{"vocab_size": 640, "norm": "rmsnorm", "attn_scale": 0.177, "tie_embeddings": false, "init_std_o": 0.0111, "init_std_down": 0.00681, "optimizer": "adamw", "lr_mult_qkv": 0.7, "beta1": 0.95, "decay_shape": "linear", "train_tokens": 84350000, "steps": 3468, "dataset": "wikipedia_en"}
Each number is 128 + 32 x the weight over its row's rms, rounded and kept within 0 to 255. Layers, rows and columns count from 0. Numbers have three digits each. The size before them is the row's rms in percent of the matrix's.

# q: layer 3 attention query, 96x96, rms 0.101, rows 0-64, columns 0-47
# k: layer 3 attention key, 96x96, rms 0.0993, rows 0-63, columns 0-47
# v: layer 3 attention value, 96x96, rms 0.0719, rows 0-63, columns 0-47
# o: layer 3 attention output (transposed), 96x96, rms 0.1, rows 0-63, columns 0-47
q0 134:155130139168100077085102103124065040128139144153173079122125106096128122169098151210107124126137176141127153146135107167078153118114162108093159
k0 117:117094119079177116141191136135111133153159078137064129068127119113103167133144125135141128094141097091153083148133112175104163101097127070146132
q1 081:174124167120130064192121067124169196097152154162118174143146128149113128108158098106120121166169123132131183091060171120145151086149090169107171
k1 103:053154086082142080149068090186062091122133122118118120079151113137105108144087075124097118094141116116103191126157141142132149153131147088116095
q2 118:145142110093154114184085114162177224130122120139082140136132137189134137093179125067117075148135120150180141082089155094181125155151074157126133
k2 099:136186133162069132148048119122113137125086133087183124173134111138128071113123122116115132177166133167072171133121178116132120135144133159070128
q3 096:101126105103172134152121162173179201143099123088075160131104134146145144099137120077140143139110050125140118123169141123172083186167094127165093
k3 105:207145147164118154112126131090189132127105163143173092166109163103112155166147161122156122145096154158172122109111122121153064151115115131144163
q4 087:134110155148073096128129092131090094087202155151118115111156075131132122122102157171116147147180136163090177130137095164075095084120148130074149
k4 103:030159094054146083158101113152068164154142113119105123114153087155146091106041114141130113155126081158130160074125070107161127101138156157173097
q5 126:157150132094131132193127101140144211120128108114096140149155131180153126081197119043118106144145092122167137077121150094192112131154059183113121
k5 105:145152131123088127115095108127162102091104162139188139172157132153105141129126139136134150161184150163139167092111151137172087165161121142123159
q6 099:137154109085138137195116105141134198108145139141058163147123133172141138081152117058115131155179097126143100089115137083182110125157080168126108
k6 091:158144083129112153139097052128170164124079167155161098154101176140135136124110192137164101161114136157159158060117174111162082146133126137155132
q7 096:095118179130125107102108108153126121080169199158153099084109156102126194166050129163144103169150092154107171128167129171089125161130110076092139
k7 111:064149142118108083099163102143085183142149089106158112149196122091066144109081072133119142118117135089139131155109106139130110159104131107160065
q8 103:123171134114160117159101102149157123121181178127114112131119151133181173092130123117066074163101134150141152128186135133156103139158136126047090
k8 095:122135134134071088155151141111055167125136105125178121134108114101042125161157088144159133121173156154159159156089125143108112134078187125124146
q9 095:098098153164114102092139125099133081103132194132178112088066148086080157179054103212145136146112124140111131126115130131069155164092164101136125
k9 109:085126183114151114117160114125114132126170059085094155074134093131144125127125090115118169079095109065182127150143108096137132143107090090143100
q10 104:148140110071176138179143181113169155135139061113138108122144138145186094072209114088113118122085133104200111115114144085163117150155130135141122
k10 106:209139111132075129192150144086131145182102139131176065143119132108135110121148136121146093133152132156134109124110151124075090141093115107156213
q11 083:097139144086116125093093119128160119122130193135175140144106154120136179122078116165095128180196156143116127170154150136101134127128159139107109
k11 099:110122114126151092130159104137085120074151094100122130131130091138103114128097059183138139062135103086170163151107075132152170105108175085118120
q12 109:152150123094150193163122194128147133161130046113091153160195082151135079064185162085139130103143152080156119121162136111168107085145085163135114
k12 096:191113097145074097162190132127145175166114166159155079164105140112089123116128146148138084141127137182113127125118132126123115126143176170142166
q13 081:080114185099137140098113068164145141085144210111108169082110161116118185100057191154097102133152101183106191104159151140135169164137103112081139
k13 124:093080140143147100104150118122114112075172116130070199115088123141178105166117110169124172110091148108116174119110124083148164112126144146142072
q14 116:137183107135151165149104169141121136154179072089090179160175046156144064069201112110145132095151127099148128114141134119126114090179082190135083
k14 091:201118106128098115174166112102168150139126133177126121165102149155144096123165157132148092154151155195125159117113140086117109130146161180138134
q15 073:112156155116183152125098185112191087125105199070165166184171186123092180105097116119065143146142114134153072117140166110108189136117120172132107
k15 114:149066140127172103146159110159204110068154104109079198124124090132150120146145147144169142097078110089147123101143129108182155117118104153111097
q16 137:105131174126072107092087088151107158109151137158101166095128097147118128146081148129099188117217076155057175106129106130134097079108099121133136
k16 112:070152122091123099073089082171113189096153125138076124169184138135117148095070136149111142145135087075097171121131142080147082115150126176147081
q17 090:133136110164207169173165190144135102151155087078146125131121129118167096109163080085141108104082167121183072114149124148125098128158106197096089
k17 113:222099136123119122175185142104175084142096135123123131098112144142116100146193162105154094100103137156173132113135149175123143120096106119133196
q18 075:132112057172139147159155183140105159134130045112118091162136082171140067126184124131173115094070130081154109128149105146128081133158158125129113
k18 167:160140092136086111157156109108135150142114160170113100168100170143131128123132144144095123149149178165109169122096184071106102138114190154124130
q19 147:151166140121113143157114113145112140136128108096071169138169072167137113100162131098131149104188127149109168103156130090186121096129076170122122
k19 075:136151102150113148117149115130173148129153131151157133128112148155181116120126158139115119177159185140068148133111187051127099135150139188160102
q20 099:144132120122155193141079142120120128114105133128135183110153129091105149126127094077114165133172121109053098170108121055185201078078062189156166
k20 102:106106105131133109146150129122141145154125160170108134171147116136153161088064208131140165108167132137102156077145082119119077123226181093179082
q21 089:129123154118100071118122092161148150127147145190155143092125127137188132160118162126073131156147153158119157117174093127122088119144140113079183
k21 079:124101168096124105099047141087141109084087129106153119133141120092096132147101073133157106157118124122094132103138134191148137150079080105116181
q22 113:112139129097155140123088182125129105149088126129148156088120197078103139135124086069146154155153099164102097124075164101096198099088068151135159
k22 113:140092096064159105125121101131185100135102131134100130146147107179140157119084172112153128067160111097136133079184069163146104131164144051141116
q23 109:129182081187154149138153141132139178122109105077100162177106116120098078075143096162157106109130157128181095126085199111080169087152146180143115
k23 101:140083113194130113139223144130124120113147092148115102175139129156157118125182156136131173104103153139172127086143116134163114143179149121124066
q24 083:135137176138045095120165131131152161175087125150163122103094191145124127181098159126180117142138096172117164118104171148126103151101162090119122
k24 083:123158150093140128111081122165050111156159125104129103148145095106123104134105107119099136091097101103135110110132114154175154081128104153089153
q25 076:125134100106195131133149089099162153172085103117124087137121101170166098128151118130157121082083089142180136122142094179124097177197161080115137
k25 082:145159126202113139120121132114134114140159129117119131123115169120166157132184098112094138150110189104149085162095138119100118143080090200117158
q26 085:098089129115122145099137147127134123151105103122170033108115130171143111153130102134123143124057090107158169134213086161121048193184162053141159
k26 083:137137107137117137163091099125113146171148134115084110099125146123132170164156056113086100141181159124125101202083117093114124109102161171106160
q27 075:113172120072185107126105137076116126121073155086086178106139170119112145078155111115135139150169067153144146121068170108076158128107086157140125
k27 071:123119103120169166110123114151210105109120137128188110176159103176176167137150194100153129084165079094122090123184069137146121150170109108169094
q28 097:125096157091112132138098085124118088091062164172112157138121169050144142155116186103148157135171111177094129149119161083135202151140082112147163
k28 100:109106144118136149070121108095120052172088138122106139111142173142110146182105176113148153051161088102123118143189115187093131115168127072173107
q29 086:091135074112146158147171180126139139151145113076147128087086171138121092101144066097175095097084106120161123091093151108071140180168113174163132
k29 080:172127072125139112146169121157139156114128129135070087108191148147172166133188096095142132111098144133189107134139092158146092120132157130114130
q30 078:106104127127139138138134126113147169160121094083116059088124145197148113146129118157119091106074093083161191146164088110126064137137170106127142
k30 082:130156113147106127129133142135094164128192130137092112117119151139148157093123050117116167151118171162150100144078085113102138120109129169174176
q31 058:129140130122194113145108123120163123080110098141134179140136145119099093134144083081127166156174178148109137182150141038144178145130115128153171
k31 066:140118128179131167128166104108131115217131126101102095178098125157120150127140137108127123058177159095136108152155110131115090099183105135220116
v0 097:141180139181099090072203082115138109124131114134164142129099116127114108149133137138130122113133170149174174118104117102136115134152145067172117
o0 100:134115130145140185151136159069076124085137164123134192104153139108158131128159091102167115095159126136117135087138113135168197103098117127086137
v1 072:129199125144121098084176103136191133150191137123148115131183143128057123155126147150124113108143116096179076173058176074139151127127079120172108
o1 072:054132176147207160170084128063090104134159143163134134198090106139174123124101097129164139151183164147117100097134127146136143103141160163139095
v2 079:139154113219190115116144128128183110146120152172196098164130163150085176135119169093151109124106154152157100113151078102093143097120120076148074
o2 077:156156053131125129147158117095072132101136124118163147167116117094127125103175140165182038106199112115107163080111101149169130103154123107127112
v3 110:140132103093070154138086109098126145211059174143129095177106166121083125133103212135147087149156103156089145100120119175083124135132172161127136
o3 119:202162109131083086127197118093177159073137109139141201089108123108149102066211123157085122123132117124120156132130125084154113148165134129140145
v4 063:102112126145108168117092104151086166145196138165138132152119153115119148142113117094185139070148122114138075120060144082130127137134100204151118
o4 068:063125126082215144135102069148180099148147136191107102166120170128126122116088167141152154184127130119130103179147105118092156168117105162126129
v5 115:141082139097146157200060193103115146120096138156115142113069151117160179120136121096103098140163100179106131117136160137130210081081132127061186
o5 110:188180150110068093103158092157145138106074108114110117129168132145080093119186149152105148162088071085091128153136158107147122104170117094139118
v6 119:165106171193119117151182163094146106090159155129084177107124139145147160135121130094072162078127108113118098135141175059115103108099094117160132
o6 106:079116149118101120075075096153104128154138189133118139174125146147107131158030131133123146160174127142098130153127124156127118110104110119134107
v7 085:102169111168164139132121134134079200082167121164112120159180107126142131120116087111137114088139186110125107138124062085153118147122176128134102
o7 080:189111088092196131148117103192160117158154128161127161117140156133148155091142119125144156117157161111125156112137092167108153127109086122158125
v8 105:111072120148114110122107070138095133154105153117131102122035118108091140198088049135208100094114136118123162149143087142128136133113158185099111
o8 112:152130131095171087082168132113169105062117079164114175095142140105124095133206193186132149111090133119120137113106117111161140173116133148134157
v9 105:133084147128161181186169187104133103138153150145114131115150160135207137103142147095121147095136103145118088132133152122133164053097090138113142
o9 109:105163112140128096117071073185151144129134138157122090203110138157100140119127119132119114186120132128150102201149157150106088132155135091162101
v10 085:143147085127095103143134119075132109133075163181112093124088192183072087141102169174106072162098092103107187094151119165071112175164158119153185
o10 106:173141138132090106105180115074153140071136108098152211083116113114160115067199125176082116108132118121130153106127120125167126153137132123123128
v11 075:131148093131124055106146119111114111104098128177126126083122149105107103139130163143113132171124182125125182120152153183117119146111144061138141
o11 083:166129123135110138130178157090127121080120131051156149101119078113138117112185094124105103100109095101137136068064106161148128079161152097098115
v12 094:138108158120138193164147178130132126117198159111101164150140158197140149104136136048097118105142140164126072165093164175143178069093108142132139
o12 100:110152130137124091132090077166139150145147149173105095153125134145116135150095117103145158184162133136120127196178145103093093126128126129145141
v13 088:132154110155124137141107119106157141176142153159130071168162192179124092107119113139100111139104100072144125128167091118055105098154098094165119
o13 101:153144140147146105103159126115135143079127129131154174130059100107173158038149111139084071115163142154143136120109136160156118140167132116127095
v14 092:166138140167119153150158172108142135193150150132063158140076162141160141132124112091117135083158131143135099166107137100075147108114152157133136
o14 088:116153139100117105108087077173126152130130186179127169160153152154113098115086135101103141182179129145087118160153142087127118097137078142134117
v15 099:094125114119181197129067101145113124133174096084128156117146147144148154156132116133115121182132069132132098127124127181148192133091148157113138
o15 101:086121160126187100122137127129157101164122108138131063144137134155128151148068101116182158149116132120100099125162137131081096151098176131125163
v16 118:150143137091084102107167144096138061126105122116151171113140142082080149104126255124093151131137155184142155117106164175137153157126145071120123
o16 110:156153107148030173187141124073127164105134155080123164106149112151114093118146075126174116129148077100116136162113126097123132103127135147111146
v17 110:134158098122096080134111068101131167144075158177157083141126151095060129132113145182162097170115159103114169099096120163120091190149168098161136
o17 121:187146115118101135145185145079121139089128107097141191074120118102152108088221116142106102091136114113141144073107108123159164131141120134118132
v18 083:133173099126141118154144165089099143084145102140119116151127096087153136105147125126092150141148184185122142130105075165129166104113148086165162
o18 082:187116094123129194163126127147093153120120164066126136101181127170112129169125097115178166086119075054063181130133109135105143093115093135126129
v19 091:124178150164111140166124164111145101147092127148123084163045130219148049149144084091162109142155091169141145136197127139103174064122123136147171
o19 086:124127144136148139073122127131102143067075149109106141104136152112147158075208169130075110128153116153062136124131157132171163114149106060119126
v20 103:136083094140177175154092108156075150127171123160133093126166175092132156129122107126121115110106083065113091112077111157109177086110055123112122
o20 099:140136113126206113104167118137149100118125095094147088187056087119125133126188116154177104169064119093166146145095109174091108138160182107121078
v21 093:102161147194099108063102104118111171190093132116181099160129107088195083157133100126147126116157115139134143132179130083066114130135126152122111
o21 091:149109128120197138099168167122165104055121125184121145106106136126152166089138122118111099116132124198111128125133147095192158154148119098126125
v22 100:126112159108148200184144160107160130092159143129080117138158153156176156112148144096113151068124116135118082135130145109141157010115079116135166
o22 108:106135120145143131125067096208103141142123138127116083187108149141102131152115127126133140176118128111131125198153157191102124127149133118145111
v23 098:151123108129157161184139181097147134163141165173091126118144206125134151109129163113094137125133096097132105092080156118080121083118105099170117
o23 106:143172121122086108106143073125157147108163159124175158188086123134101114069121088139107093186145126122141114177140121164130099116168120104145087
v24 092:121066142119149150179164093131152118149090156081129147119164116090033108108125194122145145103120147120105145107177190153093134167117093152143111
o24 086:117166038127063112133117162127150131134160093123148110144090139089085111168107100160100050191133122142193103171148143125134045155135124132092138
v25 078:094152101113186176124081139145157160155101115159156118141200142047136157158131140081133168140163123129129133090133157123123112147122100138154069
o25 078:148142073098092124151180139127178152129132119120202086186066128129105162094067075110144058178153124119125105133138078129131088114157153106141106
v26 093:132123144169161110121153105152121109073124105040168173143137096151145125139152053092137169084118170136129078191133112121176127124148109158102054
o26 109:076099122123163164127062151180083109190128139150084075141147134139114139191082162096172129136137136156125135141137141106107134113091099146128144
v27 088:120073107053108136097088191134148160158086137134179131131137143126143162111122137079139121161134163171098133084156142167119148115108112075063088
o27 086:201138095140038125165153146157190151129061103156120096120142072135103145076133163125074101100156105104164152158118110043113096117195124123136147
v28 078:144135106112151115125102107167072111114094091176061127127179115069123145115119078181120121106122177129154132138105118132084102179162166113152102
o28 068:120141120085199115154116129125132119186101118089171112132126096109141120171110108135100147105102119065114145118073120127067065084116138113140094
v29 113:154158141171086091117122099116101108117081146081125122118017100141099096163131088140198118086149156128114157134150141106097140141115147145115145
o29 114:117116139075098165088110146134103124101110136150106196085184161115116086147165185144102142104135114142095148111115110092167176106111082142117142
v30 095:099205123154115137075155156143129171140180078166090122114182148168192109087142085127130153107136152091124099119088099098158050131188138119161077
o30 096:072087153144200186176085145154109099209155169114122073146122117137164161108031118063108161113143179130156106106121143154087153107121107141128115
v31 119:106149137122102072083141038135140123084069098078178132118135080146091089147148152169128150150119166099141179124127118146181118165186114090126111
o31 118:071094130150128207172093196094065110142126097083094114079137117109147134164150138106171100056115111149137133095115125130135185119099139151090166
q32 109:122100059181134122159109129159178135147138161166119147102138102143201129142112106163143197114145110173111144134167129083110213098201127106105148
k32 096:139112122122148136136158144048098078159102086151121105125092146129074199133181086107180101156084100082154169142088130101076101135060085081177139
q33 110:130163116104104100170137125167151144189137175160144122150156096123176106160079103151074163134151083144153089117166114080184130097169113126146192
k33 116:099163073143066140125128106178127091150121163147191105102106127140114100145090150152133109153137145174117111121118131130141147148144148110130131
q34 106:158128128111180099158091084142175133128107187144121160172189086148150111157077085140099192078146111124129150143123131151145155052189131115157159
k34 112:078145095156093144088133122147141093128114132132138105095172118153110097131086174182125105125153170204151116087155144101164122178156135154093103
q35 097:143074153092121105109192142099125123104172066102110111117095148114107159131146150102160130135087156159175102130130113139171064179045146145142101
k35 076:142122173102158084182098101174096096119168096117149198162119082137161162137107139124148147065181113126150130154129064119136065086121138146156177
q36 099:190176099175141113175074103154129133155142164172130141184186105160183121134097098152102118151133104102106120142139105150132191106208137088119121
k36 092:139157075163079122155119111175152122161093170168173080095119116148129073138075152145102132143139129200098146078126128100168155138187135144084137
q37 090:113103135114113158102161141078089139128140087074150105104118140085098158108160141126165084120064136138156077132101146192133078189100144090107112
k37 091:173079161075194151138119131126103141133134124148116139138104133110105145172148083066134141077087125111121147163158088156142105111139124120155156
q38 086:122181139109089145120125142095128135086143090108079150130059153108100181076182162142155151114128165170128131167131149170098094152092160160115121
k38 083:189134141127127121149080134114134150140113115123114129175154108077119147099206120142117097103139144060137129128147124145056132143106151105181118
q39 100:105155140107142114114070123140145124155114174148113161179128098172136084138055117159106175166175079130078159138124084114143166052174093142160179
k39 100:107141083129128112104119101130149109110095160144146119075125124176103092145083189165096105141157158190121111075117165121157154132139162175102115
q40 087:158138128136123138179105109119158097128097170143117108178132129156114175167106167130112161128165123106080194170153126119149148054161115170182177
k40 092:169197073127086125166140121132099087156092170173186111111122102151101098151087129141142074208148177168128157069142120091147164125127113161141105
q41 112:113160121117164100141083099133124177140118166124140173162176077146148097136067119137142193173144071113111188130103049143155160047168101124172175
k41 103:106118086142072137113117114156102116149108177164168107087121119183116090130060171157136097137137149196135139073112134134169135145126107158149138
q42 092:124193129110174129128102094149155145045142159144135167174148156163148114122099066167144178133124097088138201158099148139133181134197099163120163
k42 094:110069099135139077121161093138166128144151189158145113134119150140162096138090178122116111120145102148150086088168171148133130117097135198077080
q43 109:143093130137146125125132119107110102087119102113139120096103133096128155125149117114140069107104236115155122144118083126159125220043171078108117
k43 112:136147185062182097155138112104158063114169114094131164127095073153125097126178084092132144111159111064154156157115062121107124111114122093166124
q44 106:118139099092160099065152157078080135112122094122188082082077177088086156148112139159202096117050119101144129118105126140104106192104124095126156
k44 114:139087123102151133094168096130144110122179081079114182151159123142166092104131162141102160094116104042137118104131103121107143089095099137184114
q45 109:133100135179139151164183151130157120160144071124101152095125130145108115119202146053099147083081147137139072140190141128145109140097111139152093
k45 091:162142139139173162189173160077140159137071099114147116089093097094132191119214101086160127156149118104103094128138125107058108123153114079154144
q46 084:128162112108135075083125143164170138177136126123066135160140145184139120121139086127078195121117073173088145127167151085131115087190142115108120
k46 102:165129106196083200150127130113118163125108118152104123108097096144131144162109188164135084089164189149118113108144192134128127144149145145051111
q47 110:162130174167094133183142123149181116141153145086085188152172111178188097109107128087077188113193111147116155108107106085144101097129140169105093
k47 089:115179167103085101141086139119102184150109187170129125081119160110088148116043066127158127147149136204077116166104158122156162147140156150121166
q48 126:161105184159151129205151107178185106151149149077088219141182109169143130113110118077049153077177126123129099145150098095200139074137126134127100
k48 118:115172136092078095141059135135086127153094147192178070107108161125073150149087104126141091166185112194108179157123109140119124172111152106132170
q49 098:158161095053125125118073117130140169075139171200141101183154142113171132169125123142189145149146129108101113139083150096111169119142123150096152
k49 083:093181134090117035085114075136131116150126134138118147140151137167120094155091188148054166068164103166133124083171094070130141110079103158211091
q50 086:191128059090176165115146072086189121089134138143117115101141172147136166181169104096154068086127199077141121131110159070118097142112152184128109
k50 127:136194162105134042173146111121115106131114160133138142120141086166125132160113138102117166109174132135144167131147050091130129080092103154229071
q51 106:154118124090060157150121138107059061118119157174137074142101121074101190154133182120211123151136163153124183147107111137093096101119148106175163
k51 082:115093131165096132125173179132090130144116098131125068156100066160159136115156073153175135136124113168160177105117102082106115114142099187164101
q52 089:097074165199150145177174150127084116174118126094128117083070110135124108087124142097112099098128117131138156127187095153136168097137110112142119
k52 100:128087114152077173121105191138110103168123120132128093137127135151122163146158126110128096122113125171079144171121126101131063167230165059044174
q53 102:086120177178108108116095118129121134152091147076120194128135096178104092094108130136041169144168108161115140107167142151165136107121119109132093
k53 096:102126113052123145124102101129114165130114108145107163120149211115099120104079151147107111146122142159105109118129150197139139200115166092073141
q54 080:205127095125133138142123092105106143037137103146083109132129141116153166166177162096173095090105164063130110143123124102096154102122121156149126
k54 100:172231145183098100168157118121128148123099140110139132108105000158124131149156117111127137132095134128124150111130114089134108097121111136227103
q55 118:183102116132157103154181065129145096121148148103098139096112120181142184176165140075125114034122170090154141165182139104128137102135167115122087
k55 117:096162154117092070149123145089080106155103099155133081127083069163100149157153100118163141124189106175127181128160097058073100124096128154193105
q56 078:085099083150169072104197103163160191165166159072133130097129146162150077143129071129093133074110088140143081113177138125150127160144145119096083
k56 078:103094161064123135103133116108159096113154186154165152092158212113123131145079188112109141100146134073095094142149135129111138124116171136088123
q57 092:210134139130173111155163062099123112093130119126095142105132101151159181177173148098161118063142187098165156185151156093107107072134200149109111
k57 113:127182138126111032158138146094089106142125086139112097136094058173109140162136117137166155117167100180132189105145080077080099126090119171208110
q58 086:092050178170171114198156165152108148173145100122110108108118145132120095079123142113088148118103083114118085115175081145137138168161067090111095
k58 100:155125104159112218111093155144139091157098132126144112129146194126151134181118107097106101104099172136089109177128163150164081159180138064048186
q59 101:083079119188203077100202100171165130175143140048137160066146112165126111119095097106049107052102128142166107126187127143144118130151111121154107
k59 100:117083167091120096156098143127113117154115154177167118095137196158098150142078169101111087132155115157108149160164112177074106142131149108125168
q60 103:149075157199168095151153086106156121139141135077086149129141123161139150144104107104053099059162152114148115148162110099188155087094148153108092
k60 101:115179181034116079163113129119078108150093088172108127134115106170091162125101117121149134140187096173121172136127087104088113142120112103193129
q61 085:136123184183128080118107122103118181155109157075137176134118117141138122118102093160056155104166115119120138143153166100178147117103128150083064
k61 084:118182142011113098155088100119118164138087077187069140118163151150126104110118136142107139172132056131126177122131139174107193148092135088162104
q62 090:091179129096059202104043134079089142108106153209145110152117159067103139129116135156137172155136122175108134110125132132126170147090113116107164
k62 089:127086111151160172086194091133194164122107122088115185149148154093125098083145196144131124143064152086152093103101160196160160133140132125121100
q63 092:128135179179118149144095067074076149138098109098137191095120115159123139110138126132052139123171121142095192178184131117143124095123165111095115
k63 087:118146100042135145165069116104110155124131050110084145161109157095069123110120142128110127178141117153130138118114112170120097189070167156119100
v32 091:122125123118138138174091170092120182135160138152114143156167083100132125110121115154120061179149147173130135150138152158159111120044119189158131
o32 094:192136128104126120142139118141195163067120130162118170046113085123120127083209100128060122147096172127172123062184107151132170109159132150150141
v33 090:092102128099179106226158129131164180064123122105128161073129140106104126135108128125173163104123099109113075131101117135143158193072111135193154
o33 088:188115139149136136179082162073081108089187141171164153170164072121129109111213195141084151111104132173136117128141113154171118087141151156082143
v34 087:144079110090091127114100139158139103156117111146145086214213117080140120133124127129145122081141078133097100155102135165159092115147141080101172
o34 079:156149126152090120096093107146118128158141122141111096140063098111126132111068104100098127117120159156051100106089180115096087178122179115108149
v35 093:125138135169157174105088100101187186074075125089122116088136181155131165191109110040138174086105116086104138143061144117211169126091116098156142
o35 086:138165149175113119102125120094056086179208110088150122107189144144126123152125187176120109118154104142129064135133116117117080113142173124107172
v36 105:087080133124153112165164185181131140141163136106108163074171140117102119142133151150143143161132117137139045097193124108131114199110133129129117
o36 103:175128125130117142185046162129107160159136139150115134166124061111174093123192108108131180107146128118132201134118107108135141108131118136118158
v37 087:095113106137139164140107197105108145173161171145121125104131131110161144126119173140129045188125134129111083138184164090148157116060131176102124
o37 084:179139122132127122166129117161166153130120096121077165051125090155129113100158042152094177158113159116196168113160105143155192090149145148149114
v38 083:097161124179154130166084097094087087104133108119134122085047166161147136130141075066121148129094116129135151140073141176079145127150093124228109
o38 079:122140111142144111030172152098132112132165114129169108145189123116116099126121128147159115167117099155136077100097069128154114080158105107095148
v39 084:108105138190130141115130182177171150129179148164162141088137137169119114160126077061111155146093058128150119136189113117118134117131080094152117
o39 096:174130107145091074142100123086095126200154170136103138101159098109167133124051119131084157092188122120109141157129112137096099115125140147116199
v40 065:124182142161154085164136124113083204114122144210161144161060106096108168151136119105106139119111137136087176108129130147165129099083133106107115
o40 061:114131080101124118158155088146150147116150128080095126144112127155079125129056165106088115100093133193107092136144146180128143099106173152136090
v41 085:177047091127135173108111189143118084212175141128128132148182105150130117102127174159102095150145153155108100129216115141126048096167153135077122
o41 079:182126132093115082153129093171181170146101127168109174116041094119138145086102056077138130144151149084146182100139142125089144124133113116160147
v42 094:119118115132129130159128121145133106096166156181152157097121133124205173153098092131118149078150113062073138192149136172112184064140138113156127
o42 104:179130163159152153182112116111087152123158109120168137191123113144085114114087125090111148149140072158102076103164101104184168077152161108133133
v43 086:169182111106080137124111092068069111153097094145088116180139145083132093124127187188120084125142150157130163122089122110100101160077148196127093
o43 090:060124145107151158094179134167183137082092089108141112114098156135101126117191118139180079173051154114171122096139139144141136175129154106135078
v44 087:110093143143171124173118046129140145102121107173109112133103118139142118174111094142128172075119087121113120169089170155139155087096131096144146
o44 093:195153160178116128171069086083069099127189142105135126178149128126123109140138138132095123132115080138087071135156142089154129138116168099139143
v45 076:093148109109090068069102190113160149145103151137154089182156163075101128169128115115109100170167122147103110155117118118189169173077092114058142
o45 064:143159114204073143148137136186086161123143093092097073081098094140126150135134066158104119104150165173131140117108122132156154117174165176106112
v46 100:128132157155194133149107074100116185093142107061145134124097163116104104141121052117103191094098143087139136180057107147153103136078086114195140
o46 099:134135143132086108090147119052074105058217092108178140117176099142114132126108182145093112130117104129111059106162112122143088126111140153136121
v47 083:147110119108131155140072107045123101145137097128103133126211131098117131116131133191108134097173123148135081124170158160169125137122117181100114
o47 087:134111158146104196148080118135114155094116112129159130153101125123132083120237103123129090170108101116107142076145103092137147116172157083154124
v48 078:107091152053146149174137124134186107107104165186087103106147130164138177144116111112143120112102111179096117139097191153087164122110126125116175
o48 079:206117144154205090171107106152155100148119184180134190124152125141148119102136142166102153120105160144132070191152139142137134075111135135089174
v49 089:144150139170111148105117158104128103124098181102170125074099126186192178121121119099116104088136202099106137129160116124101220076184161138100134
o49 090:097126125125144173113165114135087113125101120124152138156120166134078125137117109132169099147161084144135118109119092127157175084149090100137100
v50 063:141131141204104163151168099135103176146147148113204169084073148088174152186116156142142158121152189093080121147102101142108195100172126127173197
o50 064:091115159125165113128141130115048145132121066095113111175104115162101122119110104112207113144144092146143090171142103099157149129075133098141091
v51 081:093109156181141123184157178137176090136137120189133150076150121152131171116105091120151144146120141123128137122228156076151115158113166132088124
o51 071:174102093154160098228091115104107139156142171120135195157133126140145111100159126152083152101141076111117141084117138171134132063128131148165139
v52 066:164166138120175155180145101144145162112110100173106171089062154131072162097124110126129176107082134124117207128104101142118087143189132093194175
o52 058:104083130094187051158092156124177133090115134144173171157182167140141112093093219119168099078112110140167114147161159120106081109104093172122166
v53 085:163104120096137137159132208138127097168071130141114097187163078144120133069112123114125080167133181176112091146157130112105105122097171137014138
o53 079:162156101095112114147172074215177146132078181159088146096103147102139182090140102150119124108095136097124197098137167159092132127120115125119146
v54 062:169080137137144172128107087151067136120121083129126107047228081159137135108107098111177137132106148106134139185158162146146115127243167084080113
o54 054:082105144147144130160135119125113117104157148146144161194142151113124154101137109114110083090162044089070139094122171071114115157051113075160163
v55 108:090122119125143125138180145185164134117180113128103138147151109148131086111156126089122129165128082179155086087183105114105124159108100125105076
o55 113:144150120129110107131093135115135120160120156140080119087133107086180145121127132122094165098139160101121174177087144124075110155120106146112173
v56 073:147170111155106114060069084097106087165071111129136076173103172125062091092167131078121143124131120124148181112070118108126147147170056089082131
o56 082:046138093141084100058172116166136109140098113098118069061142184109142150153071142159158086109132122106139131156082146124055095166126116132127106
v57 077:161117118078107139153107113118073088167134120131095124120135111094140147129116151187105109161156160146134107124149153170106131152161197189050121
o57 089:135128138113144173146111133171140154079094119155158134202095134130106105130241100132181093180108109123128169080129112111159165107152115085145095
v58 072:147121094182115144085137153190137130116088159138109133104074154144109123129150161066113063182105161162109129063177130082119107138119128098100065
o58 085:095171104116149103094154120159144125190105155110062105086169144134150146142065098138154158108175170104131189178107141128088111132070128127107159
v59 082:122200113179131192130078133056125075105108128104160103083124163144115123158146107103083093103141126114125177123076142152148195082107070172158130
o59 083:079110108163096109096200091115091114148144104110165107073128167111081098123116113149120068146128125120151072086151076128146118088160129112128098
v60 084:108160160094099100083133164077091150121135102068139119214159118082145076114136107197153099133164070150152128149021125139111082103110115169123172
o60 078:087097104089096119072174149142183103096068104185146126068101112101120126122132136153114139140079155122127107093104112145115102180167099165124101
v61 077:151065099117149149166099101154155079156104109181124071136170141143084085130146161082136149096118084171138168071138120158125160167109095066112142
o61 078:178127083136127106116059106174140123176133209159134129161133124098140106119125135133113108125123148110079175151097126160052090123149140107076163
v62 077:115168139136131158120098087058126118121114083074104106189105169101103116116143116146107139097108086103139165109050106143088176091118164158131130
o62 081:039127141130137132053167091117123067070108090116161117103140176118101117153158158185136110175111144141122069099129115152124076128145131115122078
v63 075:140109104129121179079103128135156109158072151174110124053169129105107136176096162085134107185120204155110143136211146133155180179116117104112134
o63 072:129148125190178130181092125167118154144157157099117107137157143156152132102150066140157111127185175155157132142182145088142155110081185093128175
q64 164:146142164129124143176128135133099156143134122167143141192197125124127177092070131177106164158128124104066136081127064095135178133164153137113139